Each number is 128 + 24 x the weight over its row's rms, rounded and kept within 0 to 255. Layers, rows and columns count from 0. The size above them is the row's rms in percent of the matrix's.

# layer 7 attention query, 192x192, rms 0.0871, rows 186-191, columns 0-63
size [109 135 108  94  87 112]
[[129 103 123 128 197 117 160 142 101  87 137 171 135 132 152 147  90 114 195 151 156 128 111 121 133  89 146 199 168 116 128 142 115 146 125 117 132 139 108 108 136 131 135 140 140 149  81 134 120 151  96 139 130 105 122 127  91 175 149 107 157 127 153  76]
 [ 96 119  75 147 124 162 117 154 197 123 148 113 117 165  78 108 111 109  94 139 143 139 128 131 139 119 103 150 174 146 146 141 102 137 146 122 107 167 126 126  96 108 123 154  94 135 151 127 145 147 166 146  85 118 115 111 135 154 102 143  89 105 136  88]
 [155 103 147 184  96 131 142 160 136 144 113 161 137 146 102 123 135 171 117 149 109 117 129 126  90 111 132 151 123 123 128 110 137 135 103 133  99 148 123  83 167 121 102 134 150 144 113  92 142 157 145 105 128 118 167 127 140 149 109 137 130 168 106 117]
 [112 186  88 164 109 175  79 172 114 111 131 127 131 101 108 104 124 161 128 158 100 117  92 139 133 154  80  92  50  96 189 101 134 103 121 114 127 132 138 133 185 105 139 125 131 136  99 165 113 136 156  98 137 125 164 148 133 182 154 103 117 117 143 137]
 [112  95 104 141 147 152 185 128  93 163 116  83 141 102 132 131 121 122 149 137 155 120 117 138 143 155 134 125 151 128 133 102  93 142 167  97 116 146 107  95 164 141 128 172 132 130 100 139 132 105 125 123 134 135 186  87 111 150 135 117 152 137 164 131]
 [138 146 141 100 102  95 130 126 144 135 144 147 143 115 140 117 125 143  96 136 125 117  97  71  72 116 121 152 114 106 157  90 146 142 101 136 110 105 162 153 144 128 125 160 163 120 114 138 136 139 153 114 165  95  87 115 117 117 121 152 167 120 134 196]]
# layer 7 attention key, 192x192, rms 0.0785, rows 186-191, columns 0-63
size [ 99 120 100  93  93 105]
[[113 100 139  84 134 135 135 126 130 158  91 160 157 110 107 127 146 143  96 100 148 126 113 120  76 141 136 130 122 132 116 128 124 118 105 126 147 128 118 132 137 134  75  81 114 111 126  88 121 145 136 107 180 145 120 129 114 120 148 140 123 159 112 142]
 [137 112 111 139 123 119 132  96 130 156 115 103 138 154 127 102 135 137 141 189 119 137 152 157 122 152 114 126 117 128 137 108 167 116 120 149 145 136 158 119 161  41 188 110 127 164 121 121 118 132 112 114 131  71 124 154  95 106 147 106 113 108 123 129]
 [ 90 120 103 121 125 154 108 159 157  98 142 150 137 182 111 109 107 126 140 159  99  94 124 140 101 134 140 186 142 177 128  94 115 142  99  71 137 126 134 119  89 145 124 121 180 164 134 118 137 134 124 148  80 142 128 127 175 156  92 113 143 109  64 103]
 [155 138 120 133 127  76 154  70 149 184 119 106 154 126 141 111 140 169 110 139 117 118 130 147  88 126 141 107 138 135 137  90 127  99 126 132 162 123 138 101 162 113 138 108 137 137 114 128 128  88 145 124 221 101 139 127 107  64 163 132 126 139 118  75]
 [ 92 112 149 122 120  94 138 118 104 161 100 153 100 109 126 125 134 132 104 142 118 141 101 140 138 141 167 143  85 118 162 165 157  82 112  90 168 113  76  93  93  97 185 128  75 144 137 147 111 121 115  78 173 132  94 125  67 112 118 143 113 132 171  92]
 [149 153 177 102 144 152 141 126 135 112 113 126 178  99 115 153 123 154 113  75 103 113 148 113 132 119 119 144 138 138  90 111 100 136 140 122  99 131 146 160 119 171  87 106 124 112 143 124 101 142 126 164 181 171 138 154 158 141 160 128 142 122 146 135]]
# layer 7 attention value, 192x192, rms 0.098, rows 96-100, columns 0-63
size [103 107 110 103 104]
[[132 165 123 118 147 132 143 118  89 130 160 170 139 120  92 137 100 102 110 138 177 110 125 142 137 172 121 114  87 152 128  91  85 126 118 119 101  91 141 142  99 151 113 124 147 146 114 137 133 110 132 112 122 117  88 148 107 123 124 110 109 116 148 109]
 [143 115 123  91 165 131  91 122 147 118 160 146 115 118 148 146 186 158 146 135 122 150 153 171  92 174 140  76 141 123 138 105 113 150 129 135 202 109 124 108 145 130 118 114 164 102 124 105 139 119 125 119 122 122 125 157 140  96 139 152 156 166  98 134]
 [136 175 128 163 136 123  87 118 140 131 117 125 178 121  93 131 170 164 136 122 154 162 119 126 148  80 106 129 146  83 142 115 118 115 103 139 137 101 138 125 112 145 131 157 132 112 143 130 130  69  72  97 127 136 100 130 131 134 137 164 162 158 116 158]
 [110 103 115 122 128  92 149 105  81  96 102 117 132 144 151 139  95 155 121 133  91 113 152 118  95 197 136 176 156 128 134 123 123 121 146 123 110 133 114 128 162 123 117 146 118 120 179 124 169 159 161  72 124 126 126 140 135 118 113 137 117 143 129 106]
 [113 102 110 116 135 136 126 123 103 114 143 132 107 116  62 138 138  73 140 126 152 123 107 131 146 162 162 175 146 101 122 117 107 118 148 110 158 139 109 143 121 145 121 128 148 116 130 169 117 123  69  90 122 135 155 119 136 131 118 140 147 133 122 175]]
# layer 7 attention output (transposed), 192x192, rms 0.0774, rows 96-99, columns 0-63
size [114 102 111  97]
[[125 136 145 118 141 176  94 106 126 181 114 114 100 156 118 171 138 114 114 134 118  97 134 139  98  99 120 113 163 141 148 157 126 121 111 101 143 127 123 110 126 132 110 127 120 184 100 151 138 105 169 135 157 109 105 119 127 133 115 128  85 137  91 119]
 [152 130 173 133 172 155 142 142 163 144 154 153 108 122 112 100 138 129 109 127 100 135 110 152 110  94 131 128 125 142 164  91 141 108 152 120  92 118  99  92 117 103 142 131 127 151 144 131 142 135 172  94 146 134  99 149 143 101  80 131 116 165 117 114]
 [ 97 117 118 112 156 115 157 144 139  78 149 101 152 133 133 121 124 119 130 150 137 135 107 129 145 134  99 131 134 146 160  84 123  95 152 160 159  85 173 171 156  96  94 102 108 125 107 119  81 145 149 106 113 117 118 149 168 116 123 127 144 154 112  88]
 [139 119  98 106 148 188 126 140 150 163 122 126 118 135 149 155  85 158 156  69 131 101 174 107  98 137 131  94 134 138 101 154 113 138 136 144 110 166 148 105  93 136  92 143 158 136 101  98 147 130  76 107 163 126 134 136 125 127 150 116 146 141 125  90]]